Each number is 128 + 24 x the weight over the matrix's rms, rounded and kept within 0 to 255. Layers, rows and columns count from 0. Numbers have three digits each.

# up: layer 6 MLP up, 768x256, rms 0.163, rows 347-446, columns 64-127
# down: layer 6 MLP down (transposed), 768x256, rms 0.132, rows 347-446, columns 64-127
up347:134152141082105132133140128150128118140192122113154132155145190082174157185137137140122117115155130167159107095098129160135155073131149132123104160094102139122104151132159126132116134149125175
down347:123152104156147153138144148128174137101095123117149112121108093116107103126107118160124123159160167120093136121127103149149137115162092091144113138144072107159164154135153120106100117133151094
up348:126103081108142137121131133151130132161116091135105125118123149154105129103174117143096122088125153120075146117118120123208152148092132144171110117104169086127108167156128163110117132102114134
down348:145154132171145137124126104164141130091127134137158133131167118140101139162138164143147194153114140098109118162128143142140173097136117136135100112161140125132096184149171120154114095135099150
up349:143123147116101111123094153145095118104112133153095103107116148124139112133140116118093102130136111143157134118141122117141137124128119095148166124113092085136140155153116115132122094145144126
down349:100094125153159098084135168107144152116140135085117178165109110129140147112117143132152137154123104154131158132149130196125147130093120133109119112142095138143113110148132118085108156124087095
up350:138132159122129135125132138108091113135115107115177137146154129131126134096120103126126131145109131167145122124160095153122110132154131100121135114104106133112111146101156113148131125109178094
down350:134120089144110161100177127120112120172160126149118119118100180146107118115160159101157157100135141119094143124120140090105139136137104164150054136131149151072151173141120176117109114151110149
up351:131089121158111173098166115127106144152126105088123109100159118127132108128127130149177089163098113143152120122142107156143164114132171147120164154122097123116122107165118130134101097159134137
down351:145153107087115059124127135105095129131106151098138108106155162097137137124128106133200135190112152120101112118146124124137133133145127138128102173099128143109094133156123152146125157135062101
up352:118133124097112124121139137128127091173128137132136114088114115144127149148122121158152133152146080109110119118133132121166182149130106133143116115137132143149143109097128125051113106145121148
down352:113094096166122135118131137174132137093141129119168170135100117153110172146120115144144095116159106135101180142062128133085146093156141104115124117091123139155144118135130164116158114146142118
up353:148090161192139134159113131158112114135118134128102166115118154124155123119141110129134123144180088166071139132108111136109115086142138167060155139136150117159131112113092159101107150085107123
down353:157143106105147096136091119118107124139135132139125132183126091097119092117128100143124113101072187129114105112157116114143145117121143125134127105146123146127112125178135100083139117128134113
up354:084172117098127164129161136122135170118122104118162131143136135132116149132116135056123155133123189141144152099158120125117127116098140108113131099133141131167155149145136124170182102115129147
down354:124106126165144102150122142133098126147108082124132089155124140145140138133142122109137103146111115151104117142147126087123099118116183105158174117148121141133121116125090146156119136154102129
up355:132111140121114108140142098132142116145117107118142106127133124138160126136135083142135132129131127151163130125150155157130109123115146148109128156111107111129083168151101100130132122108123113
down355:129108165112139091128150092090121171116107090093111094099126146166170130124148164098183098115152087190140149101104117106148163142150093157131167180183145127086175114131140145142150151135130098
up356:116126119093169111133111123138122108133133127147136111165170158143140100129130138165173125126123147102116152107128170104131068124132182121163147114121128099131099124160115206162141139107135117
down356:201112102187148108072144127134091122135107119102147121132130129142119145130140117147142146104126126123126123135129119121127103137138098171124179163119129160113100154117092128159111113121146132
up357:090122122148130164180145081133174121169128168106103192145142122091131121145181120134153144156148150102155147117122164116157115116167098127089143177123121143129113143137107119145100157151150140
down357:088107120126122093153159117060123113149103094108170129121139173170137141127118147121146142180129119104143137102151179124159134165108079139107120107103100127125117139160109113149088102123135155
up358:122159149155144121144144120155100111130118109100178087154117181158145109104164114097133150175103140085171124127169123104133161174133160098178164159099106125140122147181122165106121121096106149
down358:131139135128086136116132135146146153141158126063123115143158161108131105137100177112100155127132101142125155156112131125137107166146129197161107117131106111149143106085126117171106151150155127
up359:119108150114140111123128137128134168114087139154139144098163104108165162189138120099162157142127133148091164146112181127139163162114112139115088122069162170122126109092133148161152157110128134
down359:115107132166139109121135092076146153116135091153098104147133156109141124123183094130137132165116117102116119121091140088112127169124109161115092069147158119120148117142152110098120115197119109
up360:128109122131127120145116108135152144090146110133126081157091131109133125155153141133096167131119133140112144122123142114232128116170120130142101080135097143151093110090154128069124162119168108
down360:114142158142127156124085076102106187124085116153121120088112136100123140068083124118123154093151135109150110075136089175146139126092139105106131085148156093129127127103120104085144116137122073
up361:128114110140136116125127127124103104096118119134124140143127078134155118158108142131113112104104134131108101048127116150126114141079140163137114157140166115191147141125101101124102121136108100
down361:126135133140102142132105120127114090148129117083126104152103167108133110120104125115124154157131113124147149089133138116123134125115130151105186112078100176117099180115102106120122106156120130
up362:144119071115108116126106182141112159145100108093109096133123124125105145115126133137153171123164142089124122121123150144113142153144142119136154143101124118136077132126127128155139161125134149
down362:121142159121154118152157110156111133115123148144142137145119135083127153189093125143151127144094105134096109143140116139138143134133123152118105140130126155077128123180146113150092080099124088
up363:155136117158096098117138136110143123107161097121130123089147130094174163088050165112166115146168118130104090106177112144109142132135128104152145144120142149125089141126101178142134083072164081
down363:145138129153121154102160119146062165094145147128081109117089146119131146123093096140126121118108116131166127086169142160153096113139138145071130145126125125099129138105149113151089134172101102
up364:161135130119115138134148122152143135137140138093139128099159139136081101161109124141156119186113103127155123092104140163148092125137134117087136168116079144147149113153115148143088127119116140
down364:133117099138151096110144118171150119090117108152172090123116112129114094094115121125132130102108098093134108127144137135096166116095115145092103137147122104151142128130119152113067138108127119
up365:108123148119142129143134121125135115161108112131163129137165151104143130106086099165155110164101171147151120122126102131131109160084128137117161127122138128121100129136092118146139115112103154
down365:126139060166132163159129155078138131108154175135117133096108097126130148098130121091129078092119095122114146136145142141100142114127143140112120095124086099152121196128157142157149102125112162
up366:088107122108129128092144117107097127132132116124111132146136133115143148129139102111130080115113141141143108120115132154143118136103158136102114121086176107130144099113137121130148099078134114
down366:138142144108122134167082093146114125129124145120114139097147122157101131127118159129137178126149132121103143159115129130142123186184111138126154100133103129122124098121127163133171120136123115
up367:101121139103091173164098138146123137130121166145129122137117150141067107111134115131123124159151092154159117114089141143110116105131137098124128125112125120170134131163141121123094133160086129
down367:095096128169099117134155107123143127147149149162108083109130105127112160155087161116136159132102105090118166105118131099095172139093143124137114106160156139103113131085114153127136150156118084
up368:142129125189163127145103133115125111153160164136130111065089127144157132144157124137148147128129123168126111089169126119124130136098123118147160120134097103221142117097142147118123106156154120
down368:154108119176101087142140151105149127136155116136128114158125128136089104121127106143144124072094126095103132145122113148106140155140142161151111166104093109121116109092153137139157136136145096
up369:110112101114083129135127106132115102148098152134127141141130193135119104131137142098159100086120122113113109138128157101127125145113144115138126109116142115152081136133125164145121127141157109
down369:093115133080079115138106146116101153119118154101126143136141136141204154161130138139125149107143134152120124161115140118156113179091103139152088092093097129126115131134147120131155143125139089
up370:149126154156124115117144131153130138170127142126134118138125119115141161132124131161153092136116137166145134140111133138116123157134106107151153142126137112100123113129124104157124124104124126
down370:111117113105120131169117145120097133127135110127106103104093113114191141138127148084095166112129143122140134139146133102143115107153132142103121097156131141154107151130141159104150145133103130
up371:144104175138128116117140170133133113115122185092163136131103120110119105107129156150121147125145126128105113125142116170132172137172153127094099157143123153126085091115124136133092121100117110
down371:138088093133159116108053154173148100158160161121110106111126145168134165111142111107140133100155174152105146111154121151121118103107165143088151107068108127139111114117132143101126123155093123
up372:134101144133112149139106152114107083150123117110122124131109110107115128155167129135146133150134123102140113162128103130110086120163162128128097125107161132080153116089137125121120118169131132
down372:115153113177121142135086135101139151135086133173106137133119154145129172105102147176110116136127119108112125130071093127068129135104118115147131125121118160134098165121138135150136127089092118
up373:152105121121080129129137102111136137149109149144079140164136148116123135129125127115123078150101133130108175105127128133126144154142142104109150126134135118132153069127134106151095152136122165
down373:091105132144138119139095148113119134160110117116154116117142136129098083072142082135110150094134125112149119110122157120128137105101117151129107117102120074161120104125124128157149100133099153
up374:113133073123169097111132120174121169120127117125100103123136120151095121107125139114090122143126142168145139089100128147133142121107116121104114119106140113095132147111127144138115133119122130
down374:124159120143102147135121127123116138131155092158094110125103106121096124144089138145161145129141100130168107097087083107128159116117141110132079125151107140143139123104149132155145150099180096
up375:124125152160107140126166132143143162114140150140134125119168149098140138132066082126139141084150111111104135119165110136172095089128087140112140170069133097166125164095108117141121093114123101
down375:137130140151070115149140152133095135127080118115124114142169101145102101090101181125134087150129143163133133127172084121090097172072095120166117140125128134111079089127168127163167094132147099
up376:148132125129128219127129169144145137099156160166093115150104163076123114132144133154140116115075084132152085103096121113134115125129118146123115122106148133124089113114145175130164099110140142
down376:092136174129093131134128124143126130143099119130096136117090140137130138139111150135144154146149178122144136132128097109114108117072121167118147152129095121141128120114158101110069125132162126
up377:159168152126108127119121125111101111102132115132155158108138140120100182117074141120159123105166117127146151149127144132134092079138163105112076121124163147177120109153094149116197133120128108
down377:104113118166107118099146148138132125110096141095145108136166150114114119088123141180182138166120098114108162101084134120131108166151111126088099113131127139089157103135101133103155092134094169
up378:139196113114130148089125131171163152163127140172129117133112093092108172140198101116117116154102124110133094129147147147103105106120098116127140100132129146133177088104158140138105135110132105
down378:119133127133109111120104148137142130087098146139139163118114136132114111096092168089131141107145107124107183074122096136135131134118127112095130139094125150073153099151137136119117133115081157
up379:109161152133128152153167099137119102141170119126171166137142116099098129142121134079084139142110119158139108125160097148124154134111117089133121103131188152119125091134138109124125089118166132
down379:131115112116102137120136144121123148144128135156123132107089102190095135124117159140089121107112111118086114114114161083105121113179109144084103142140125168134130146117105149144110087132102126
up380:128166159111107105131112155135113123127169133153147154166152120084116092139149136145144157127147120157126113128166140222102107112082137144135088115149149115124126143149165112134158120079111082
down380:152143052121120136136192153086157111107109077140152092142099122136048125140162154125158100133145152123171121143136133103134126145115144139106092112148150159099153184130133142116129138087110105
up381:119096099115112153211129131170114147162117118104129123117113096130175155122117163145135138127128119094127159136101105144125129157113123128151099139140119131108145138123157150125119078109159150
down381:152067117093103138140114133142089134157159113135113100146125136156128076110135154132142142143122104147076136093149125081113136124117140158103111143121135117094140093109124133134129172137171120
up382:148141133128133135117121138122120170142132100163112128083146177130125114112167102163135091100122114148119149107133137154121123152125097138180104111139128120125171106117127152131101159132150176
down382:130106134138124119129099143157102131163132139094128116120150138150137105125119142102121142126112115122202155145072128095086142155149141134122145150162110156115133121171125149127102139123125129
up383:134123120137154112124142101139118123130064152155151162147123150150148145100113153157131135118150141146098145164117148149121144145123101116145125139171133076121134115169138116133132109157076120
down383:121102115142124134118090113131121150119174122114157110111130149135091081117128126099139144140081115150179137141122126103098123149131141143125148083130105115141120098156131155132139128096176113
up384:134145139113136118141126169112101108157141187117120129090129136127123088128110151095114146106158134155123141131093148148093158112088109103111120162134138084108119118120138126139146071127134119
down384:129141161064112118159094135139119136124096119134110127091138130107179107116138128113143119131085109110128101100170142126178100124117120088154093156156133165138163155100067135089143139139137139
up385:123168134164068127112111146122097143088107116138117121115125126165147118143123126135150134143164133155074086139132113153155112146082152156110105158127090119123137148149122158112139139130118125
down385:098133175090183127140098151116120162171094153148142125093140167191109193117096151150102144103172132096133127163105151141131124177167157135124161115121122176110130072128152139120112111099129137
up386:149110134112094115138126142117121133105135146112148123153150132095158123088113104084125133126114129120140126114117133107084110166119155120135154112087109117107134142098146119143121101137157111
down386:129108130127148132126153113125108152100117118138130146106096079109099107107139140107164102126136077143142145125067141085106110128138115136099131144137118107165120168130095132116145091104115124
up387:117156075155121114092113103147148133160110158135137117088135112152151147113111135109096118075162108142132128140106111108121152129119101105148097179147139135123102118158150144139141133171125116
down387:119121114144150158203129173148125092072108140100125129093210137123154137159117128113101130138130153161142079092090166123105145132146127123092120131094172131116144093150087139124111121121149109
up388:097110157169061119125110119113115147111138135152137112157077131110086146157127065099147115144120137145134071152116105131147112148098128109118132123118130079145146141151131116084159123122117168
down388:116137118162071164161138074121123168106114117130128121153143096125163171121121134125110141140125154144151100153142156120078137137127143125136134173119134113108136156191117124093098097147167095
up389:129135122114104113133061092124125158167137163132128131105127164154139085113137155140133129113150121130129109140134133141127136117148129123086126135137148099131168137104144125151108141140166126
down389:093147112132123088145167170150168100130125130136140116147143125112121136109119126105108161111096113110123143120125163158121138163101122150119173147080132098130147147073147124120085150146112174
up390:141139125160100153133123111121169127133116179178132114132141085167153109160067119079130123105143112100132081114144100185163134080081137103096115150123121114101138124156159110109122153184128113
down390:096098132112103156104169091149103134147192093135124145183100156128136123168162125088100157137090139143075113147127118107158138114149146139124155122112150169095152163113079129093138139106141160
up391:147119102115130101106161126117153107091135099169056108126104197125129119095167136127107137117129122129108142127162113147112116150108127148158140150098080141121119153156135120109151117132105113
down391:106111108125103180088107133136127149158068132126145115165167106112136103099123119136112158100159136143133120130123163149110140101158119114149123125157160154141099115144094141151165158108145136
up392:139074145168116131194145117118094115110101133141111105125158130139096116118166076164121088116212117087115137119163148108114149133149166160120129129145192135146132099173128110134082122094152117
down392:123137100118126129123114116125151117145142099158169160124116129119096148127125111106126141116057154160137146153110077159069107125116139150144155127118081115093104149122121172095135112153131104
up393:124147155119153158135156093087128063149167133123156133168143137157111140153109163129124121179144149141100092135117146113103107127093129116137091157097127150093076146145118126118135115127158126
down393:119109152120093160054125137170068129156121138125100133086133100140135171146085104118137182103086185144106109168112123138102089116139126115121134095133167086127113076111159157143160151100151127
up394:141150161146120119142095136104109109088140108155115148122148119114140134106115122099112149165148117148106119117125105121089164073111147125117122096089095090166132136116100094131135171143110125
down394:130122074141134150111113099172103111121097141142129152158106158147119112117157096132163113139114127069118129135161138121094152154143116129119141107132098151122103137148175138147135149089106145
up395:157119179119087152159129131093149134140130156110125131125119170130075150101124085108143142130123130139116143087084079137114140109122183110133114145133157120109110134087079111110090137147134143
down395:140127116136095120121133095146118160102093136143102144112142123190129122187145129137157133192172105094148140143101128110126141152128129132155188103089106162134144164124135115095126117148126074
up396:140112124098071179105151142099190127137138112129178140134136152126128127142112115100094095116105134179142090150141100102100161153137086114138146132131116102140123160120160120112114104099103142
down396:123080159113114113066080174100139113143079077123108156160112140121133121117098130144159104181160132164141100127113165106131128129082105125149181117124157156142087135080114119147146099155122147
up397:148143136098164144119117088143157114137116191139119180165149123123129125159117129140162152128121116111118157113174162121167133143136182140141113116130117173131131096117139112123115121073173168
down397:116111145122165142152099138138125157103129118120162092128109127154140113087109137115165140125122176137116163167114205134114061123128108161134130122132157136125100131185162145121131214164141114
up398:093145150136141082124131151137127133137086100119156143164149145101121150125138151131136124142150113114175144127112118119124133101128114142125168171090114155126128127140066123153138153136083163
down398:198126122137123158133123118076132114147168154127126135146117158135143116145118146074118142132156160119102149142110143134134082126127208135097083065129113114145132130173125118145106123156142105
up399:085168159116027167119141129143116104104171114098152144137151091110188115162081144101140121180168121108138128123141086173101138128123090124123118102093150160144128087115108152137145107123082173
down399:077172171103103138177168157148102170121126124153125102113164082137102125104100144118109125135114114130112118155142090095156122116124157123154105134128130085159106148145135094139130163159113130
up400:074140142099125126094160136085131113122150163127121170145131077134121118140159141147131126146184114123072156136142122111132098127169099175148120138077089098152149180146111119129130120145115125
down400:167149097153090144108148134108138170131118109085143124157136132128137121122128118098180115101123132114142125119102124121106139158113135118129127116124154132153107140110112128103136125137149118
up401:120145165103129101135147140140114109137137135092146116102141135094169102118189163089120126157186098100145147125164135144109137125124087134201130140107129117107149084194115113131168113121146159
down401:074149133141085099087128105081103158132144104165127139157138166128112087116143112115122142121075176089110173132118116105108124144179102120156125144146123090125143124107136172124115100166135108
up402:111113147145133096129113123149147138134171143090155101099147118126127111113079128098132094121151126093161139142094166192106124157106140154136131171128091152103128153144131110102122105145107126
down402:092130111117133136170127129126078154105131144151117127169140115135114127132152107110107142098129078137082130117086137124105073142091153119140129115095106099131146116109179146151127094101133099
up403:140142147142112112117145127123125155127114123091141122084120110119132075142106100159130139166130155174135179120123130189074162104165133131120124122184113103109148103148155118105116106154140115
down403:086144129139137095111111113150102142158110136139087131159126106133110150113147146105127118132140172112127118097136107057143148145195126145143131169115101141128137129087139125127179122139133115
up404:147128088149084099119139119143106132120131152113118130138135103148119165154180123097153093109122092121091123094127088115112121106132130116198138094144089095156114109100099165163132114136175134
down404:145144127167141176097170113151071122124122150153131164126117106141107151110121154162157133133121083126124142153104176136139097155119128113117133133133133153136114129125186119153130112141098148
up405:075117127124123106111125114096138161099171130169145158137121161123117131134188142125133128099106162150077120101118135136121109127133120193120143121117114132126108146129129132175101140137143120
down405:148111150111145134108114130156115110120120126129104098154108131146117124120102123111091109168127127120130119137114139137125169120112154080118119122135130138126144110117124154121138109120105133
up406:119117113140119141141088099120116091106110140094089093125137156164132139143200111107145120107122126142124101105141137115150105116128112159113125092127107156151128129158134134148107104161147111
down406:126088078116152118115158178120162117160061127131080135126109128150144106136138112138146165091129139118134130134135134130144169128099134126115116148141181107107114082135136098136131113130104134
up407:140123121150168222117159139076121177121088136136115126124139167136081113152129109156083145137136120108179159137144159149100100100146114127151145131098118152088151131111111121174121154113150132
down407:102152115148125109135079116137138106102115128138085145096154146140126154086108105147149110098168162139135109113119136170108114078155127169100111147076129085135125138162141137117165172174094110
up408:132149102179122164084149133135101126094126086112151101124122107140121116167146112137097127159133164145141161132196168123124117106137116146132141126140120126122143082122126116056097145108133095
down408:066123139102175160165146172145137110155119154150156144153130143121092145100159173113086147164119127127123081181132094116121107118141128136123111100098123147103154175100127140127138126117151170
up409:085137091172138127180161167169103101136114115095148186131129146149099133120120122162132140144131145159063130081126106133122132117154102139128092163120167107114124098149120139160114127079137128
down409:105131136161116098137108112104136125104160146146104105132131121102108132154124161081160090102143131135137146092166147113087146177127118111118096157176127106145135130100154109135105141118087120
up410:106181131122171137127135143119128135138140118099073102109103085108117132127124142129127088112142149123158134172120165156096105106159128154129124143158124106111144145136126125156121147159118115
down410:114102094160102114152098121137104118147095101135125132148145145145138148140112138137120118109116120127113133127121139090123122147123112118157152125164153129128127153116097172131162118099102113
up411:108117146106125102128166177149157118098146090163150115073121141147185133129192124122095149129147128185132100142112146173166119157113101128114102141043147132115180114131126203146139137145142187
down411:134113072120177114105144132108074131121137153102140127094142154146095154103125140140139105149113181132185180148123116088121119116135092092131128154188128184143063135107163096099131122114155140
up412:142129090135172126168154136108101131140125146114123160131112152145123122109134134135105140141138128112106132106158084107123124117095133136114150109144113094120149178106108127160126141108118117
down412:143151149122078148171110135142153107129119134111130107167160114162095128115140172154114092129123121131152125177113106154111123149144117116147130120144123170122108120144170136139140095110151131
up413:151179163107134107140111141158131148124122099175143119126140101122141116142140133120153136136140098131110120115147097133220116099122157078160110130165179111137133161151099144116092164134162066
down413:144101134142103153111105125121086128163161130106153089159128124165144068117115154173129116127094100127102166146132143116116096145105101159155146134113104089114143105102096121103131110138142167
up414:086150155108136114103134145136160126114174180124132150178112136135094139104144131177113118126132133167140148117127124136174129152138170143143179121142143151141158171154109132120128105105128120
down414:121110105153099161112139136098118122154162115105129119158133151140137176135157105110160118110132086153137155130119145156152124127154146127128114133078155142154069135148114146101180135108111129
up415:100099138141147120146148154104093103130112130098128118156144119184107127096153098110143154099135179136160106102141123134143107105136162129109138146119090102118114098159112140113115139114118133
down415:132136139110155138174103089126090151132132150118094129113133155072099103094156145133147136080171118137123182158089127149148147134135142092115123146124105139167135085130116139112193125152107113
up416:162123138089113097124163126149147150099155107128158165168124112127178115104163150145159128134130134125093113142130152139139101085084108163113101130126153143153132128134087111142167141133114127
down416:106094123136101125146134116123102131152179124133093143119098122175136093128149148122146117115120135128094175134132156100152167092110159115104141109140165146110130102132160116124132117082143134
up417:130118117187155125100114146061127146125132139100121141156167112112141159130152125114074113139107144129152180089114082160134157103127139112111108138120127137177096104141155165104122141145130125
down417:103096120105124137092125149105141128117097152113144134093160135104121054126151159115130129121149077143142144150189113144157151119139126102165106114126102132145147158172085178120143139081101097
up418:108139053114122128148138131116158135133108106184141140120123098140165124098091139109120145140121140119132133116078131100101108111082110103103138102099116175136129145134134135127165110159093121
down418:117116142123150105089089138151118168136122102115109148171153153143158129117105131084131172145124142115128121158123090140149119141138101102111129169165115103097148103120156143097125159071131126
up419:123151164147133107153171131094155132101101100166146124104122124100087129112138117100136128082116111138122107099149118121102119121139179143117090175123126137124135105151131079162143143097160115
down419:135114156137140149069118116138155133133162149140101163149127157141139122096142148116085093109111099136223126142131107160107113160090139105138124113139099137135185123163122112096143151080166137
up420:144151110120089145152112122148102093124095162142108140123115137116105099105121128131158142133171126094121100126134119096100173119072154141145110083091116123143129064124146107184143078145155083
down420:120108135133134111149155110119144135145120110161130110116156127110130116174135138093142077160130138126123139155172188117143142132154108101112135147098102120115152146130110162094140114079075154
up421:118131118167144096137153105111155168128106143148105126119131185133137156095118119139184108115125182108144103141127114132104121136142119146142130124128147130152108136148143162139127155136123129
down421:162114132124140146146098103119099132093124131130155133101145112106127115110127127100109109092145096162108135169114112117092103136175123164114137133146105101151129116128136158111113119147142147
up422:157144162169125160138140166152126117128119108097160116140160111159133122135134143102146119104116150145124125115136104146131136139144142131139148121134131095123149118134125121139139113130133172
down422:105099144141136129122069115115107140146133140137110149083127139160149128123126140152126105117139094111128131165150146118129135120148143096119111133141154116155089101144138137130111115124093139
up423:124140136151136161125070150124155119132120168168112134112126090110120118118133133118141122148133122078172104125107166135106123173111093136114108109126116131129119139116152113155138132134149163
down423:113126161127143140137122166169111133118190112112110163092147143158125145080113138142108130138159072103091089101118121117097121068152107155159102111118111092073119158128111145137141100113149173
up424:138092095187123162127147097153153082151150119129139133136130148124131101157154137099114126143125175122116106098123144180130120143138129121150168101121105151175143116135143147096154153117145108
down424:108175170102118126099123124116121153067136123133174137170100113125107114149144128126143119118161135146153118120117143115157155114120090125132126122116119142141120110118110105111104124147118110
up425:121134147118141108140107135123111152123136142139113108094094121119148112149165125111115103157129132142135120143137119123165133118100122120109181169115115156115120104110103152131120096165124096
down425:102154109075102124093100139114138147141114066122092111149124109093081126164087105119170094133124090104170093110106142172129127087150124119146109138136120150074070123130135132169107155115076123
up426:132104151120098079134124086121154093112143143139125156099136101107149124106148161095150147170120128084111113141092084192129145136178122136091095147064100111124075145147117134157136124149114152
down426:148121140133144149174137068108171136159110129125148131146117114147097122097118145126119154085142157129138091174134105136096163117117124128123136137169103141145128148062135152148135142171137151
up427:086127126160156146098159162094088144118138082127102123162138138182169106132132161134110176109142132118136146077075151125128130149069123132139081143136135143099120145194164145140145131102109120
down427:096135142100162087144106155127107146124152111097088135125107151165136103125118160165108126103155094161165118147155126181117066158096100100163124062124101133138109131108109141111086113071121131
up428:105112106135127137172141108142118119148127116130138119121093137135105140172130085149154143111134176131140086105150094127109090130122104120076134155085145095119145124142149155120132114086167142
down428:127130115114089124156136162153123099149070139100117145165181133145078104123136154127142134101153137143166123141160169128119145047117110108136107126153116109142135097142188153148131153119093120
up429:164113139098113118144078121136137087140103112093116113119121123103124126149087119141146160128143118093144155145103141149116104126135127130144121144131134131102131146102106131140088099139120126
down429:153145157107142140129135114115105124140152153149110172115141075125140080096146129065131109187146124151094130129152115146118118133115142126131154124125120127143124131108160135152121135122162121
up430:157166162084113103115125107140177134147126100115152115117109129170174129101094149168163079137126137131127136122117106208199097118085143116147132131115144132145146139140176138144122134096147191
down430:141122116133136122112086133121134115109118147116113118142127121122116143136118124110155147093081103168131159123121145121135138118142088136135142118103048179112154130177092092138153126119107134
up431:163100097175121159176152096149066149088125162166138133100129127142129136132152153146047148102098146173125139092110140101094147131107130109120088139087138144080163114148104107138132132111125133
down431:145138141137102156121141106160145123144146136151110156128149131118162165113090108102117081142070156168131135142154147107137140087126095091161139115127145077159114111114140131118085139113128146
up432:180157131145118138113126156130117154120115123128138144109127110144132138159158150138114143092167142184133156070137123145133150153128139137107112113102150099155143180121169145191115138152128164
down432:075118134099147120100138077099132150140092154097177148105139150081115082115118101110108089152160130133145122100099166123135122161103129133117140113149133179070174169074153129115115142147128114
up433:103137128136144131132106143141121110104153151116117161133098139143175150157131141084169115117117172127159093118146140147127204150158148117116126121129115107149144176111126138153170174171137160
down433:124130117148147127153115111123094114100142114101146135156094114114118185140122128111128133122165113128106122152145096104114082127125119144081152078121118115107123117124099108124109108146119117
up434:119103107150108140121126152084119154156144099122135128110130126131094149142170147113134110116109139126126120161150133122142139149175081123095080153123124104168141147099167101153155100123160151
down434:122135137075121113142123100136113151156138136125117118153153117134169112141120150129130140131092073157153133109150146163118118117093123149131141150139135121115153086128146108155127160085095118
up435:137119123095105150133075093140120142130130117108105187092136095194164108118153134129127148096088168119141157104136112149139170161071061130124125118079126123138204137182105091096118131130112126
down435:117106111141134118141134157132153121136090158161093147163127125138139126143112135143105170120105188127112184121127153111158162150166111135154165138154116135142184059137087163115122138161091119
up436:103160106119102144159133117150154154102090081180093117121101124088151162112122133122150056135165109120098143133158156111122094118150154109145123119099132175105122137137171139128120175117116120
down436:124091163126138126158140130157119105141147118126131114132187138145116107072151159149141157094190126150130096121138128125103131115118112141134075189142120118124124136143127115144143113129111120
up437:094113129127113094137148142114112132092105107117125151088150103119113148115094152081118153145135181126104148146171142129144128107119128100117141152116130136137155143136119171097126159146128129
down437:119141104162118104110090173118097142114183097158087083112111171189133118136108149123154111174145156109122100147109115156095140146097142136152107142135128128098151122147116108102130104147112165
up438:116194144138118136127107118100114128115148126098132083151117110185123123203152132137082079098175123165157141120164149119094095105109136097118113126113151120098132144196163127131125112109145173
down438:175121106159141133122167092110169154149088131162105160158077135145135164147126164145144081155112134117143125144105053119119137161099121150131153125132163142136140130150164137127110127093108146
up439:124104128128076124093139080138134122085132127138121088110141178119094186118147099134157148155113105118157176113122143093165167130180147118162112157140129076187102123127134099089138118106147166
down439:125086137092113131165094122129116129138162097132188128147090095109098176146155119120135119154125120130154199138135180095109121121112112145142133115115132143141162127126112168134127102190116119
up440:126106113123113141128117144127126095144152110128114135100100174110107130127129124092105149165139144109125095106183144141144115119121099127118137118130123117142125096111138114100132117127139163
down440:122135121126130148120146102121120167123115116157165107139130121145145103113105109142122138116126144146115125182089134086110186150160125114139139132160111138110123165121138171103124151149093092
up441:142112145116107131084143113143093152160101149123112144159147116116075116135098103145108128133120149123118116115143098135163167129139099147107155109136136104135110126161122138114109109097164123
down441:108082098148164123133122098120136112139108152129106092152100124163148150154108161148143056123130162096111130128091116128119141130185109116154100138141112156122115136097112154154142103147115147
up442:118161105158162123106132107075095166140160123152096154137155155100125128124181141163165135146159126118127119148133179115146153115128112162127122114061065100103146128127108098098167158105160118
down442:152107084101151119114095139149153131128115155112119139151170144158112136105135113100115134152167080122129126152144146119101126140116159135115149127133137155178109162114132128090120092135112138
up443:124105162138066105121158120125143102135155167115163151097108102146127097149192125163137121093148118084102130077115141092149142097138127150086095118097141110156157098079115146112103114126133149
down443:097139112104133130121117156122118095151132118142102068135189070155104154146114138102145129111155125096170146160136199138128156087110098074130110125087132122120112091124162126146121128139078112
up444:113085103127153165111122095120159116117092086122132124132137139129210174073112101141123135095136104192102085133120135142148118133112122146130159135069118201158157132144077143142094115149109141
down444:153117148104157118148107091132152145118116145128146132137099151122161103102119138119130092098154135160091153117105081156098136112141122171136136091112133139154127128151148127133107147124152153
up445:148137104121108137113174131109118184119138103136111118105116134107149150155133083092163113103129117128127106114120084178126119133107137113129137145121125133116114100128119118096137130113095114
down445:078088139145111163142120124127154144133141150134114102126108144140140087159126177091144159147150117129126143126080108077109099139120140138169134118113146146135132126167110116107120151114115104
up446:136100138118111140109115118163107121103097153134159111129105119112109139139107118101093113166098114108151123127151149103146175142138155138127092112126115107130139136138087136145122158111112154
down446:146150139135121106168140112091153168129145142124136172147131131154120107146182137159110105119141098130111127131139127163135073132142157126124120165161130135102096101163120110154115157144099118